Weights of a small transformer language model: biases, 3844 steps.
Each number is 500 + 50 x the weight over its row's rms, rounded and kept within 0 to 999. Layers, rows and columns count from 0. Numbers have three digits each. The size before them is the row's rms in percent of the matrix's.

# layer 8 attention value, 512x256, rms 0.0947, rows 471-479, columns 0-255
110:504609692570412473535474581543533469547487449486531553472470482470513542411426488571506474540452526498438585500460503425470436536504494513472429498551457556502498552516552441497463538543472446552512449503434575513579531469421475482466551398474531546481466501536576516540495461538538528474515497490576527507551444493498462562539533496561490632545389453482449529393542523438447522561480556536482459486454335564473420445592462526504575553556444449513460610465440520476518494459515388504500437543515562483542465507473502442561498562473519461459492584543474420495426517501514541559424527517560574526554542457510534522464456511492497482425442532421464491548546492489544554543422506612509492461538503476457478547432398327526533506505537438524509557483501478496445497470422494
109:500558456419476481532489468505561479527548459455534591501480465502508536547514510507541427492498551463524429525521481468472520505480589374428454518399529385399381504511452518416395578569548448539518514524452516502511446521516568544477495626564530506527479472552460446491452457455489434488497464442493381485501540422456445577563480512456570446469536528480607559542562479536531599546474578559555558485503530455515544481469597574492469499504550435433534517525526507556472408465611602404437449544451502583490505461554453583490526447506503525398479455578498430585446475491484490479466479467562618492511518392445564477505476467486540358459486516527453511491486486432493503454501545500436533491434490464535515594526526516426422576470571533510531476465459576519524534543564478
109:428384478601530528537462500511427523470552412526522439540642577424536566487522548527449527410552553490527446384532541458501512530637448508446518512530506512479563476493488401533605478544541563520463497522515407491566441475464525506514466458496475510444529548522495560540560550533481471467451507513579559477580552554531530517438466517555493504476427584464444508484552451581478372408574445409380463494568459521564498427508489456536504489540501492520513504442493517508486541537485403443482615587452460450424522556514554460430475468522522488507544488490421500492563469576494456509462563422518438532434533457534446526527482512516432578542485493516474537485539469446583430626529510515439504559472531557476588557469495568462518489539340532444497512431476587528530502527484516
114:497502551469445523539473455578435513571441539430525585562575471542441513518471521495508517531528432499461543537548539542537385454532584518493389563531452414548515582489568438565566593560558411518491466536465487448526586515441516519473525539546543487516457468490504508436556439540539440498582511487474345527548487480553518509488529528590451557520476501487377521466484553459459467507484490504485539549480563458565472534485578471520512547563543423447497563471486466520415530410446476496471432543570481512561488387569410533548452446521462411439554469517545502551485572490584390521370460596592449554475519505466538515459465562553536450526484511509518426573471439457564459499436533582443467441562487546423473523480478406504474499570454554515553529504536546401484471475470399
117:451589434482471466592486568456560447519526505500469520540412498504470487585646455502488551568547472568503483593470510527444480477470498454509472455497533438490395534436507496542507524470510576476589449497455465435472448519438555498420515563576500490428460497537360417450545407477501417433459505465483386530518551499505462527494523560448486309504606432490553589529481496583489518556412460512529555485464543527545542591482537436575552508455510450408501522586517459533512539507538538534444565474467537536545479476506490528521439521493447495401513453469577493555621489492480442481523563486467485591491524482451495584490515566509521460502504497475461497538488485569438592446404460389519485517528492478536479428513541521542438536554597578531580479459471596573489491457490463
110:574541447535541503517500483508442611508513479496507457559594471499439483511587534530488441513529512573599516567518452466507487544514578457548444503511480488481462528554479553547518510510629508469493447518511424496544436473538526445480485454565471407469486548477518496566543563539441552458546485479543590400623537498556508493479464540479449549522463509513431563605518436560564484511531452526430559497510473480454561612519516504452466469463530444431534473473556471540506486458543613483587456546452419455475537503525465498487553436534335448428487434507486483528446538455566616496562422461448343535572463531463467521525550501577497435474449542500505450415471444511495523511527504510505487470464592494442487506519483515324392471470480507565570537540414473613404486519506467
105:471459494533557418576470615468585465549487430526521586464438484576571404535546573557477537517573477439434420558577548488480461456555479373413562527501498560479448538528454555422519458491471452567567547551458496510477550544521522509502479457466611496528485553509468515580470381422456480495503499506504483602435528492478504493423604492455443536463493490476608461537488472527494504418599530509514493433663505483588533526563496509527497485455521453514512562466436449484440514581631492458534458483522516522528480592487590464499485544500504492478473612482472524485450435456490479470451466449528535496513498513500530405546480529547419553517428493531432476478425460429488544392452511561561460501471539440488582566475461547438488604495585405540528563542446429480504486514543456
123:527477484478499529543466485467514548434409457534571485532469578524524555476481549491491482498542497558490565499433533449530428506519443431486478560603636472493516446584571460495587563469513560496535398560474561533518448396565521477526364535482440455423463494468465470446504435566518533466512550516369401526507462449453495482565452405563501422550536519513461524476474504522496458549500493551494538528592514448528527532458550544606471535381534469425533529540448505456486532487489510533472432453452490609530479547573490431561381536398504429455540493496547583513552437559503518476520593558542472571527524601511450541526484505597507519431468418526462535480548512483470548505454507415504502473454427566412569567486445449446396481473531485550596606481479473521521459460507430
094:495525544603496486503464509484594570564550488434473440457526485531423468536442472520468493487539557525476411494567467477450595435602435430560470534453547475548513481377458379438507531484549429461485546588460482450432442563480549465432533458578563522473589509567366535465566493490528483645481459494524450621503522473536461476414521441613486458513610507485496508515503581506522599576489512415612481531547512487492517509569547595598563438534576471470543567406531591521500592395507443395544472551533462490545487465474529469478495422480428530536528516427506477581470484495513509581512503519560526484482510424506556476479549442476487395492516525477506447516486461446581511489504461485504513574526503553503452439519452542490409559484486546498494478463466528534479455526514463
# layer 8 attention output (transposed), 512x256, rms 0.122, rows 471-479, columns 0-255
102:557474440499462568469478467397489482529434465498510514555478591536543549500456444465558499540490419533512447566542453543449511476473484537476526519486447524445503491434533643451567583517491467486420394462435509448443511509542554511473524535471520513486549488441429405485521461517521494477457518464445510571457479508484531565515463558493501542502426467493577457544489475583486502560511472485553444503523617462520485512443638446601508539515487489426478485536437507592548489541465375402514581489533401533497433477512449541409595534575558402520498512510486493448548535517493497528466521553552442656547442515476536477590558414571481517510441570571510538433523558454458411514481544516443600508538561459490440554472491464486496488467510469581443623474323565482504493532473502
102:501504481593610569445541558513414460577491495497624437455515447440536544475531516412590456449528609528528409517517567453478516487464492502531578524482509506563549510526539474614472495539491453547554551503526519505479537501475491567447566436451537457445416472524571513482572548444577529527481430526602550554480575570471487476442508522516415482481431446428524461450463514505488534471492465530458505465495489578380558477564536514483498522527506515591550487509453454504505455524467425516509443468469451400522572587460539460389553491401458438554385521515420577511510462561507375437502558561556508503537535477545517495517496430483492513554449508503423465530477490385384434454482528505446509550545549557468592488420501525549491547531508425554452495646552446476510435474435497
102:538507508449444519511413488382568449486498487434525466464462550550520467506500546592487555578467426498444396518478557489545468494564455465591410491611504509557483489492538587496468531469464518521451557489419561513558561488469504465487497509561531371558521445509424454470452511400439449423510484463515522486518492577540559425530466474470478549501577510459497485560460584555494549458531485544550476457557531470572472519459578483508447460538569464387528612437504522415501467529476527636499408612490569404475446491495419510661553497494434534496517589461509417492548462489465521427511471521451608489517506447444469537516535579390465496446528490501512435500576432550551549523453508525487519542496495509486509581580570511498535461417540538522497452516431381431523534522536495
110:472462399537420415501498566501475451515476483537437435493417610465588566494506415556552434484487461418492522588465493465423530414563536407501471498510564544548469506449612547532486526477502517468541498553484564382428470618584477504463528430490475480523489483460505471596528571487447500487447543405478562630436516476465558515538436409515502485516459452567430491586466530427456563537624509467528547527469522459424376527482558511545500463487581551503550477493460530542503437425543523451532560425508482486484436500612452473549537465562488450583467536536497507506534452568452522460509553489516403549550504473500421478521478434603520511531462620545484434547511566466474525459548495526510505478549475535492532564602512488446519516601485402542480530441410479470516502454484514
110:553500488553519533446510554622488533584488448513630448495521444475446511597583528417552469444491593429430510465519489413615538526488546476516543413487518470493482378471462414567421449517465500543526529451535479491513561535462431536416475418418532531464429541551519521499478550550585496506495544493479546548489498477489506473542503560439485571386483528454468487481491481426485523516598469528482528571495494440386539523533565473511502428448602556518478471448505519481466525438581498487567528407511508601556513432522564494530460519526536468529456454499398500559484526468603407495414454440517434502569598422478494456523502496389467441421540448507438525536460544502459545506498517578419526506523485547450607509467562504474447554585530448458421492530559500551536580515412537
108:520434444502452429499414522539460482419429513463514472471522503446514471603525461527537541551506524483446505562525559577423464499467462574486447485484465557489532513487382571507527520469479428377546488555510532475517558551586392524559530542521533532470526454508585447404526429473519589510522537505518492426504510544458462444540491428538482443430483538525486564479606425491489546500541463584471482477546516463490484486518444549537474508511561478586555558488563505446580515393451439452501473543581392364553509495540589487586512485467492476495557553397459450484523526543505501497434500564531563481476530488458461546495441504541509525476439448522521394525513514535484417482458379469530490482402415578394468600625556511570487438487479411595594513546573492555492531522525561
105:414487462454490583555474471529473524558530462497476470472447552543482548504593534489467527474434562405448560483498455487386376414524598519537529512495554426475532518404494568417543546453565546500489552417509470556500511535552438526499531505480526475441395563478505560464466505524566483407575530534513484433477520520505483515493500583466496497493507512480469481543459570481500463555489523467409465480559505536484583431568507539515543519473519480428523415575545519528548391492432448500534537439530469484475549494565488574445517562512497545537441534416560410538462478443468470507601468595466523496527417552461518510462483500469473477510578464604477488516569414475562466517459582457513601610449451486556592524518456561471618561471587494411424516535557515503470331472436414
111:502467528515486485557469481435438559514605417480516388449486508478462563566576506470504553458421429459454443491474575523525476399613520503417522346516438549550522522537500572458516429459524468557557478539572606498516529528468519620461512443483552450521475416535472517558481499543429457476429635472453524484459449472596465477395525528532526512527491516529513499593498462477456486520552550520451543415507454425471437448495511483542422468430571578552531488563524541500521573536580531486531515423589499436580567458477435518444550499521580467450471582552492556435550488493555425469389353439532492568564516548413473488449539482423457469493439517596454490516503491554441463547473507451574516533462491568476526457558450567499535536572516509515463461485526466490536504467487521
096:400449490461462454572551576483534457475560502503503478607420503519525515468623558581501541406528587500547496633457511502407511467511534471402449437496514534594503426460506542473549493504434527429531525459510572497467525537501494516470403522494417542509542516533537485483484442484531481434549476628503569421366559583455582466551566523526450437591469479478459459546486567430481574510478353533517585486519581526437485469461537502482477444499418489529563479455487473403524473519453539547543403428520507531566519505547451506499520514499588543561518542560519475464500441501399449534536483564563507500539552531477482588626454488461502542526524511530458541453521420517427529486522505553437486466475456426407571570473591397470527520487515519467579479457500473476484437523433489
# layer 8 attention query, 512x256, rms 0.0966, rows 480-498, columns 0-255
094:575523463451540414552521431498479533484485430474496547545591458521482525514468488532458453488502532474429472520545428512507493572527506514433539514404581517528401418544591525458544466541548634460457523553511495540501542456529511474516524507476469398430553541532484460488466437617462575526416399497528508545461503462555560429474625469607563503517453574548610481542475487455550461556526478440392437589509422524574555483479432516470440588558564471505528464516532483534460508507380477407448402549520548530444545558457474496509479486534466471501461441438525494524510530452411447453402452509526434497452476547545418552588507498441454521548457545470428565425609501513504522486488535435581478512480561470542489463520499525611523586432437503462567417530462530504484543428528470
099:463541469481468491472497472531453565535535550510495495420555449556521381504388499557410567485515528558476564580396472520519469569474495537433532534433507514565482527459479551539438509532504611515478498523518458474441517535542394477487585530509528561477493581458474513616415550522501475514448487489537480439600577521531389490553431499633513608489519437499469468536537576458534395466445566472536526487533480569491529550473508516475441483548421512476501469499398506484561524475476527569532506525535439407483524512408439489453500540454498390508478414505502572580569478497442560438518506528486547534411495539540487467508503546451589462512433503570544613469554502597551541510467559455545512516462500461539494544520443563403377428536493437394490548599469447598525488551486516
087:480494464518513470509485484459531457523514518467462489452553539543473378484437489476443632533574531623417571509425538489469520476489549495557556508541504555544493592425519555543446578541515562484428402483505420542461568574484481484543588513524538565460501502427550499602493471528521484505486459407509497477543530514545484572569513564561546571370468515441560542444539401475532468472437447417548493497460424504537642607452579530507497467595527476469450439504426454423569486458543510459493517500509429513424408513575447488489364636502557515526481507463531543445514434475460574498467556521430499504437532473520482511558510488436518453435418513488530559495556522591489550547494526445493428522505523467515505612537534548453495488417497460434450535490454531509450453524448409
096:487473525377399488509479510539474499455518434510486429491474549479545608477517504619424459488482414422502532481480577477519511533442602434479467521475516530479426555532432546580442521512426423484565544466493500518512443482532433493391523589526445510480516465528474513480601510476500546557488501539486494544485529404460504530532501431465490525481557548601413576452471521532480483523546535550503472492426561533665533499518442496492452481444564500546484505477572421537546495555542490471548449480471451510478490454483548522441540442515489401500554592405477510482482453553527467543494362519523502541509547411523520468493557482527522537517523521442575437466558662497493429493574534627578527584507503442447422475494424504460530517516408554546477574487488477611415375542522536
083:364495434448448502572451526491500436492516448562478478517505559526425496443561494563408483485483484393416450508488540438496516525493487410480459417530602510467462438549481603536504403477433541481519515466532554460509480461491491455504480550529449444494481482531508501497600480596535488434496558525569501527443523523537513549539437402428469517498474508573459474482476515465500453424565529443479554461501493522498485496424491517520443502562603522503585548538519470542507580522482469488634461578501497422520568564491464503512490497525356527504499557521504404528498500563564483545543442559537574506513486499549523533502480535548507472591499410510627500432362473483458499539528495572558479606543541519465478524679507394495551573453456470459591465589547482532518395421537466
085:473468537422474463543541511560494551473437450533464464462484575518577575529514475519531518518470538395528476528650483482526491453401597525539435447474518420535549506495384536502507497553493444486526597484477644481519497509416472494466435510502485378541456519523512543406500445519569471502498463577500573476413514503452521508513552464338453544639484583551457510504498544554515616464530498493501615493512463430543439455479487437472481440469541513544513477448499419584492515586452492458625406510501530494512577505461553589507518505499470452503514538504586455444437430541522440491467391468583476526584475537541481553477558514572448556571496444527484463480483561527477577461559542540537487497508457533482422558486472402561533515455502554458560469430554480493576478436512492
088:432483531431444450524560571494459409430449441526503490492428627471554600443488494550557496566497534448490476543552534441538478521497522546514529519530485507409465587510392548479493436506427490417526593458458681436545531452466403502478414501582477484530447502489498451415491480540464510498524538520437506533441449452497516627452526471483452524501529484560403439527492548537505550523541556533476520509505549461586460427495527521551466504448570496525421520443578435558582555584450458459577473544524487533512470396523513551483423491510556477488602513461615489383480520536451499468551405460499521483539471452541415482454571462623551477498518496482481462453525571502451510511459471521516462472566446516547519428512508451553559538554442467602602504460492520539593465534570478
082:441492424453573494448380501500510556425461568422474519555412485538526468606534420451522595382546462497478443530525456501530362499529489520522408600471491474521494450453515501417518469566420528531580535525454499533504498508522456510432494491453429549524499502598493469568528508576460538552526591554512428499490382500517439492515488512580546455540500445558536578448542569450568542517495529618433478440488510509471510516545472438492472529453445539468580529461555525506428414377474533494507508462490446429525526523535538494401447485516550484351542507554501416443494489503497474525536410533479441502413426523440542480473525535554560521510439591516515428542490540564556495452433492569532461557485541549509489525439495503500451553456522530520501594481578629549488597459516572
094:528565576626571509457471469513503521563552567561458469513441414438478517450500526580492474548546452635482454423449496527469533523488475570501522464478490534472540378523482472553487521535526590469404471527463444533451477589413539448551564512486478554508532495448542517573440538469508493524467525491518467468557480542527477481538510588527494567389504477443563510478470495445546389471467419466516545524414455536508544523501564418545511518541464532518456492534529539420503523462499579525451543419526534505515464497420443483511524523458537468605430452489470549517453480507555534515461583488560529531464585482486566593547478458457525529383476466622482515562471382501455548557604509432378518407534513501437539585506564624444455498465574528417414513555498434461527445546415476
081:572485504534574528392560528484472441428570504478553523428491571499470477493501563577455476502504586518488386534489473482534500483556449626494564506464409487477425480505489506475416521534459499492480497589480465541484547465580439521503497538458572577477434506421499537432462515574443527532529484463417455496490538510470378477597488549568538481517560498540525491565443485552447486361493484514487492478442535435545419565442433517609524506498519494464553525385464493439498442491446490548512547472472590507478462520487559520392518509524549371475570552448558499483474523485463527439515557473519525481447467423554442566485524449420530524394462513585529525543615498575397447471445525452531490470491490405450551499539472511503454681464473545605473540593477472486507524556539488
101:555511486464529532505608563545506468595428450562464565435580505507511450482429579560473530454486493474429492500519412487607476464460447533415522507467440498476402501494552398458519524483431508561551433458497472557440569488516496514540471514500507501539606469482526528464437526456507481535444519515489506636481607415445502482552430486516482495544475454456473459482482477618432513488460607505509542579526451456479485488444454496525468510529539489371521451444495443496576561566464555508463577565535499490471564536511507453448520516528451460432497471556535527474478589352415531474453561447531582517426451512440436559531498459435434422519509542505546588465532476479450422454400505558552528524448521439401418518467514515496530539477592581449561522461591530530507554567624547
108:455483424533522448441425553467503491561537426523520558520554488552469503537509496483516427577503549443451541436389463444438457543532555443541551441600503473563480580446461406571475468558501507471457351469598499535559463563553526548589481491410545460500475440539491483438536545529536417511474374510538474563522416520555392602441436461455571428547537512487492582526501463456491569498476533447515467479582562563479439590524538567509373507508478475519485524492506578514527479566578490536469477543491531536473511534506478553493363525469356530539495462528458514477539567481486483505499509475457472515524488464504478464471591454509469486469516405461501524462474508479444524532470464504412469515472428531585612428541458456504495416483553413527499524574473606539503438469619546
119:563479522434580476526444532443514484476546602444507476570408554526458536431441444496454501427455478471560640572528447506571499509482545480460553501547519474403458445476550551520441483552480480514545555550542447566527427462549539469576515537475463470471533501412480454453491586464499447568644465529504368481487456505564489454433516578446399508493479515391408464507471553524528562465534585553557396427454493485525503554516488475500560477519616460541543476517586494468510405458507444520514509522458521517422540479560563458475551496472507456476592532546524466493540548362499451444508515498529555526550494506446468494476465576454463539511504546559425504518483519448498453445529546464441507428488474525476487464556531464511355492633399500618511578551457530575550517448514514
112:548522430416546483485520453528453424527477515519449587530512448520548583519405460514442490497406465473471492444482528614540470574520504552577495505514526529485374523528376476443484501475405444534500507495520571524506451466613468420509493489608504539452497482539458495509454562550613430627538448501414518506637502447559421466454496536598533491401466548482530436457500543543527553496496492477518449508549485509485474531494517454528448535530474584497512480478485464533484513499560505481431508361456481456544506639524526499487403523427488529466528512481533492460539516432530459425525550600433468570563490574571450478448486497459571574536429465521556519607415434574507505341516516502394563489513554552507467540496550491550458444514534524502512499513550464461426436476515546
115:524568482510461518604517586499593432520565432489520542591526485567514522590482556473473469490448536480563434588453533475510435501473559470471511504487421418558464526484478551497504468466535424477455513475436494537432540537480585512439516641514474502529589461570468417483545407575456521499524551560450401544497519569518475391463481512546561470569457459473512527569466525436507493484502481528504485527452483499523513526624502565462507445490494490539509538403470412437574441465591572503514470459498397483562374595542544513421459434426512542469570603500526563550446468562481517432520497449515475513487473540562514529492436535471463525504514478460494499503499531527505474639544548460642610512466516511407458476495533538460523557381549415613453483557556463478503528439488501
112:568465548487444611542545621498472559533560494550449528459526586496456536506481614536542450520569475539515424586437452461561499410497476513557555449482498498486489531570569511588522510406536448485450415468568542419476398468588510559519398495503482503517486448524616528510445522505510530433536564464480490515546468494550448480455495514529458492428525442405464516490550544486398389514552543525497541467428499499422511551450580494572499458469441526475412569556513532499521462473437508421405463517509479549460515438504568456562490410521518537453508486519521563383422577511461460503445554524494497570484470549485587433499565424523470544448470433499504561538465443535454539560556542479434467520522454518446511538440545636505501502442472488526568484543443622477547441499418611
112:502477517485567477494522441565457465460542556547507568575532516507497476519602538454545596491520490506484499591384505486478413500489406444492510526505505529577493491485565542443432506477548485498536544535575536452502491482549549465359420541502479470441506519503569596564490543501479470429398421534440519461501549396514499475530459493497473541539462468515415476427562514438431435495484560544520492494514486467452578501553527466510521482390547532463567458472483493460395535556499450618530513562576573457400550542430459479531574532590513455438498449508499504493669600491552500537584460480475520493501621542490481432498540485369503458495530507464516561553532504553507578479484421549474447436536544535412540442505478563508436473521624462480439597476452492456398532473441516
113:582473498513432557575497504520485466487439564523548435505483485434499542591488529577547592452609530484454517472508566426504548514521420491494405424476535459451424517543492509515516425476550459514614501508504518505501383538557480541612375490513496498500484443519584464491548506518515520525491438535473481487540519494542490623496390511444488416562565451593501472480476514482533467469402459452563464481433478493496525465474482557550570499470552515425535567474484482444450526410577483560548513389550524458516523409492474431546483441509486605584499489513448508577518392595534554550616455442510473517510472521508518445626408516572480409439533490548488496470556507459437456535530554377482489466447526506514412541476605576508546554527430513527525467465464475441460529410528469
115:435517555503479447460399453497417503577587478539520469554488482500421443504445525510530490489533436560530478493608457457506476541536459474452414471516421469482488523492539560571489469547504630535558529470488532480494412440587456543536571544383426522532497462478460545416531389496516414547516539425506529371528478452459491521400523488389536532458445428509491634486443484492520538528377477493584485521492557575539546582514556458581486467524538495471490523488455554512525518537456372499498511492507517449541549575455540406612422536599499479528486582515500474585456500521489550552540564564456575530442572538514466540501477419445517609453520503582522377553516467451561493543500498524469552489510411511456456486414547508500525449513481515466516519548425473475444518437542456
# layer 8 attention key, 512x256, rms 0.0976, rows 480-497, columns 0-255
095:529434426610344397512531541441587462560485538497522513494379579514459493477483515504406446563533507457575553448519466478481575437484435589503405514521450498541481474488493480496437511514455417576464531560529497588503464501485528535511551484468525529605497447488500546461517462529502496487538668554399492424556487549423429533608471463482388465459527518534526522469514464476480460493470508450547472528452426402547465544545518519563489510503499515583480520533520479499522494481539500398514490542435543486475514347523544505466477561452557523468456505528497551528462532574631460404444465407460488438506445500438503509483538366564507470547490542440594495483503513523471522544506481507531503563526503543444572528550504568451494505462495571537496530455499611459602432442560581
094:537508555511636576513444419505484519486544542541627493514523500458543519401541476515565464583499483513483462582489616555562431605408496420502461480572520441535523552571515502466526602469459514509532482467436566521480482479465552584503514493449484499525434488559486486442466528519505527494501481459529493483488515524576403577517511559442535451447529512418512500510471448580591499571517498490469467522543543457517461502478525541453495545509618466591590541471475388466430552534511483492553593422516523470494467494617436438511599488552530557492502434440528469469468455632466467492478559521408460519555414567504513516483418490536404384471509507508413460499532479515468546447428441532503585474536428502436494482442574565462538447542445551495447479487363554413461462453451518
101:534575452525641583499487483433508554510543472470504550598445443464566425475526483505431563550487522602432449498427492518549406560486511447486523438497536398540508508539532525484489536510573527471564479445443561411437585455439590573542548428458535491493417517508547527490468458556412435473539492512539541481427422495546571557534390495468549384549485516499525523510398506492511589566531523489457487522495485456473509414496520458498452557560489503405546493534522529470485522457462476473514565388493488521558578497513478478512582455499496460528520513566555400466531527582503540469436516479549446499468565608472487481548504554475507516430414419442490516539558420409575546474418454440482477499533568478551480583571441434597456473559605467555478493500531458509461572582419447
096:511592574469447502435429553538551465600371481524550575413475533485412476462507527471492429485509485453456492454508479446516511498478480461486429476454436423456552530443508405383571493530556487485428544523519511473576439453397512492448540550585493503516480589503510486475460533559550585460473586522431489440513501481540532399528536418548455485469559504521440432495437576490594546510490470581425531570478422440490497454584556391536485488405467438482476470459468558603619501537511493486491509441488506557415564547508527545556505584461473528512463460586510479582500556464552443556409522441462541481453533529499483533548462520497510440621540498474521487506565516498532496397549492384493531446490432520459506497535584596554575456478575432453481549541511498501526580439543544
101:526550526468472552500459590506488508585487468509522535464453523541494442403447581519489468537466559510558453473568492552527555492486480487511493543473501496487474493462565613462425464520503505488412511448531471532484503468479575496508424562488545490502448567529581396450422412591572480568446503443453542466507504529468479451528503380513530563587517480527473557469496408415388511464524501507486479461450425405401428437435535447583540438477490456473483517545475443591484463547528594467624518519424453542429594510466592507471521464428568427485500601594375499610656467538546566524504411425507551490450548456432527542522462544455513450570493546513468488507520455602499452532504513475506461478405574452496469556488562517482511531528522536494525511555499536556527525437447546
095:436475527437391404458529581546564427441472484508507499471464561467554467519510435522508392613527511437510445580517504521517486493541431518490574516498587428525509514481491508498465454482471584458499465510573463437571485503498501478547549433488466438468498577443550454470430481499493477549470537468583468445517490521487574473583520518543485505554487470557445520519531543465490522505442502459485513509454494378422574429532468459424605533463482479515517504522577602451498453471538518393466509450520424549386437421485544640566545475529580500579536493463455538522551574595374577551571434496519482538515429523603527501495420513460485531506538575516568582510618486522493460570521557418468413512436484467461608493536515422509532490471596501513510462482455567557523499392481537
094:487468545423485485504472513488478472473459561518567466405494529534484544482565526464498395560584500491549525561522418513411544486431463472499499443435480474496521473540420500468496478542568490472456502527591502486554461474475509551488475495581476407522435532454492464582450524584591540528508556448497491451477508503437452417493543519596507605471484452476475536536541429501442539570509480409507421537467496433533462509486568433504459478420421491539463418507424555547612477461514533542525412561442569617437547488489449516413502493549489476497498590448475581580504584498483425489549462467535540554533398475534485554470484545429521473582482522508533493512544511476523505480596638424534480385512405525461536438485576483567534484462598417504562456558510617553614576426543476
094:499510487537529654515427506545449547423491447530396462496525547564548485531458539458489566552456451514511477426489505493539509556481539614461518449441556572495455564465525536577477505455425478447505504564488529421464586436594558496534442489528551560500511420557486497549603552399482502515444426502573466554528506490463508541508451557663600481468482433466516479520441441450528563439523455522422492492580568593467507556412425523549559475612554474522571476513415496496496505479505520577472460453475495464447462591536513448441491568529432531412483562385447504433480472409457493557555548484534564531447536478408457502424499533536467580487381484561516453488453512534495580425443501534472433563498511477527438524483530508533512501456419474455448493442602450484498517472469497
092:422502528555476497484563422447455487476523498511496512499530475536545495522539525483465487504448483489382433521384514441543575456424511503592611521462460470478541456497611449554520491500555471517600583538499554551461593517433502482527501538414512564564627407546575535520536443419420436460513499439488451582535395446521551538468443550470523471536514451488475549501514528502520485503473539443467554454464499529554510514530631508494478433476507422454458452563435398543448529379390459454526445516476597426482514525485486495501493588498470431511503559397445483489441429487520470527494538507539420522478551484483450512525572480471500469420513503523471433471524417468547540498538454600509491596579552468482589591594490430504522471528517467582475610522460477451451403549506584
108:460445489425463469465438489576537445520517572476502493447542441511463550531499512483467476537534448385592470590563416557431581423427405444428563569477476438560478496473498597475546480502524508445474527507585455486469460415581500441444516561539545527433495543616502476403514524585557572499498542466520422491545585460527524522484502490494539630484432489554494452361489472501565533402494472517587479498537572523479435564479526420569441502437560488545476456521413455513507459525505551570485487534544515598520524518518567449525485453558458487481454483469371535519516515528483554419530568505454533578581467438509545594473483451497511478563392500593525502428472534508477496577517536413538413463548495499443442490482546577468503424451480529464489447417522535434457542420533519
103:590447514546462551475524513459469494485464559550424512407546509488566450479376535536554558453490541438518566528517487529515438507482435507447579474492529527567472477520511523516462604440384502597473442556473511581485420490486425526538539540535493465455518546505446570570520455463450509508457478428533447455460482446506499469557436548558544423503504494536456427563515529456556529543543525566463349545435517442497552488458468494481549538448608558527489537545643495500473534515435487555581545538566558549394545510521389487574466486524509444425488477542403464501433510466518547403537552552534532437520487409499480505436493512517521511542582567468452432475433519580466425493544517507530485522505538515334389508479520426377479449506471496518521553501500596479562544450549443
110:556478525530553475552512587469385479529482508518480476565521629552526590509531460496408424525564472435529481586502528511427542534531500485518501525535503486457528486510424548533499437591457529526427395479510462463572489500524481438432409494591514498441411452526489540501476505547578531517422405463436495441444509599490465533451607529473546497544549552498392485598512505516497473484525535545573530530498431581438428519397417420579481532509407551487470581575436461514460488556550509536620437544469447521445441460463499505538417503501521480492512529515469454438584437508562449490460527413541551500574461428498464548529571516503527531509430542419534513541514466567491532490571519526448479478473477644494523374461432556441530519425428587497546532417533475529506501567525523
113:488526446490484469505522482492508445606535459493582459548561443479458518478526516472623506519443414447502543441487521344552551491490468496496527498587582531508504432441439475436531527476557498499538561436592509616433507535549540567521505444561500516436549523494508512498478551556525526509492439504500518515420612527490495466456644446464484601544395553527531461476514449510506587528392443527513504494509546568519407522509411567568447493459474469441499454538549503490492429482446467554546449536407512574453509422519540515489562540507411580512490513492443533480528522447495452453504471548367560537542490507445571535487497481527518543503516409534544580446486443497463568593497446487565479457457389373497506482562514442478517489424459564586641429444555478450521555477458492
113:566486480510606515535483554523417527473466482509489540533453407427503445557493404438484512633515505535434500491483507508528453510416609433454488523568473540543476418378428475463495529461526515521482476524554527529537491533458554529513468416497553452456502461497493552509557520545506538568513474421552425393532578554532483547531593411499536519502563523499477501446483631486596461581584530487394468384492520596508497505440525585412516480464391548480500549439516507531551505603503586513554536518487603432490470562550533508500479494440417490429497439554463540486564388510535588477559442523450545559504501495544467486439510431386559453593434493545456455473510478531492558434490506465476469574530523525470408477503480464460487438402481534583526479589556536460471464514479492
112:549463582508501536509507513567528456497573435546407500493492455518574432520419552499418513485488504531601514540491523534416511472535481488570471613428459480496517500465552573487444522487468559489494578421536544494467491527459517572454548500525506479529427505513479497490510513531509525510483489428504580543568601492539511519473512428381499593414468584505447608504419537439540499455516462486406520532475489535500482531540458509378500553562426533501524500482435431490548543530541519569562508540491379461518599519524559439376519480487507565603557446518622479549531525414435505434502557416480419475400498519437532622536434559568403452502486477585454496521485448574440490485472528444506444428611416534530538452476559481470481434534500483432520423548579563467496449460535499
109:478542467532545457481556552448425473573525519460578460493621430518480444562513549543495477512509450450403580554503427495541515436494421483571455521469466504461495516540530530529610466497467485525551461539497545540425416504453509538414451478553391495588434400565479581526538540465541508520549448446463502586562472468466566480406474519503511533446431529462507539511527506473500447477534569475477392513578486494486495501501518472407526518466421451460577562524454462482486502462467532547448503505599491483544514564419544486575408446470571449568521533454515524499537443454562594541521454458445527494538546480486586520550452492477450420437484484526463404564533482460495465560434533570527448533505492424505457617486431512572450568486572475632466466599528574397485582589441397
112:470401557461464532467469441553554450555553529458587475483496549504499491475480442527590538408478503395527479513535461502525429514597600489434485374408517616523363496503471409475543552608405429507559514484489505516463516498515479490504462528419562491559553453628491349574469422520521476455540409501589459554544500497426514513552434555461515488511454550424536512469509500608490556502534503471511527456492524497542462512398442458505508531585525484446533483530558437560488517529523559517441562485615489542458495478556525451526459526455535513491556483503491452485523547609431459511522521461522566588553462497448505462532443468463624555455475480442433474528533485535478605504490564594500476520481442547481405508594531490501518540423546567471488554496522609442475479515510500
113:489483477547482513622462452496539503461547508533509374447424508487589574480524516516455517520548555458509503466478331463413584435527478473458479512520527565537524491516536520540514501457529545539497487492567544573534461575519513482517488489409587437555478551446542486563481482423562473583435528412425536487526490563473521418479445513478517524461377588551556474532534448438477498356398500422513539556406496533594439552460467575524551432551501450564495442435473501393544556484425485472488520501513511501487548410461533452470467475415524508432569445522432505437496424530544431574558435471525483475504577465415500520526446447512502571574486449545514474432523519476486523459445497486624477579510518508436559629406529490518567565566578526511520507502552500550529477450478516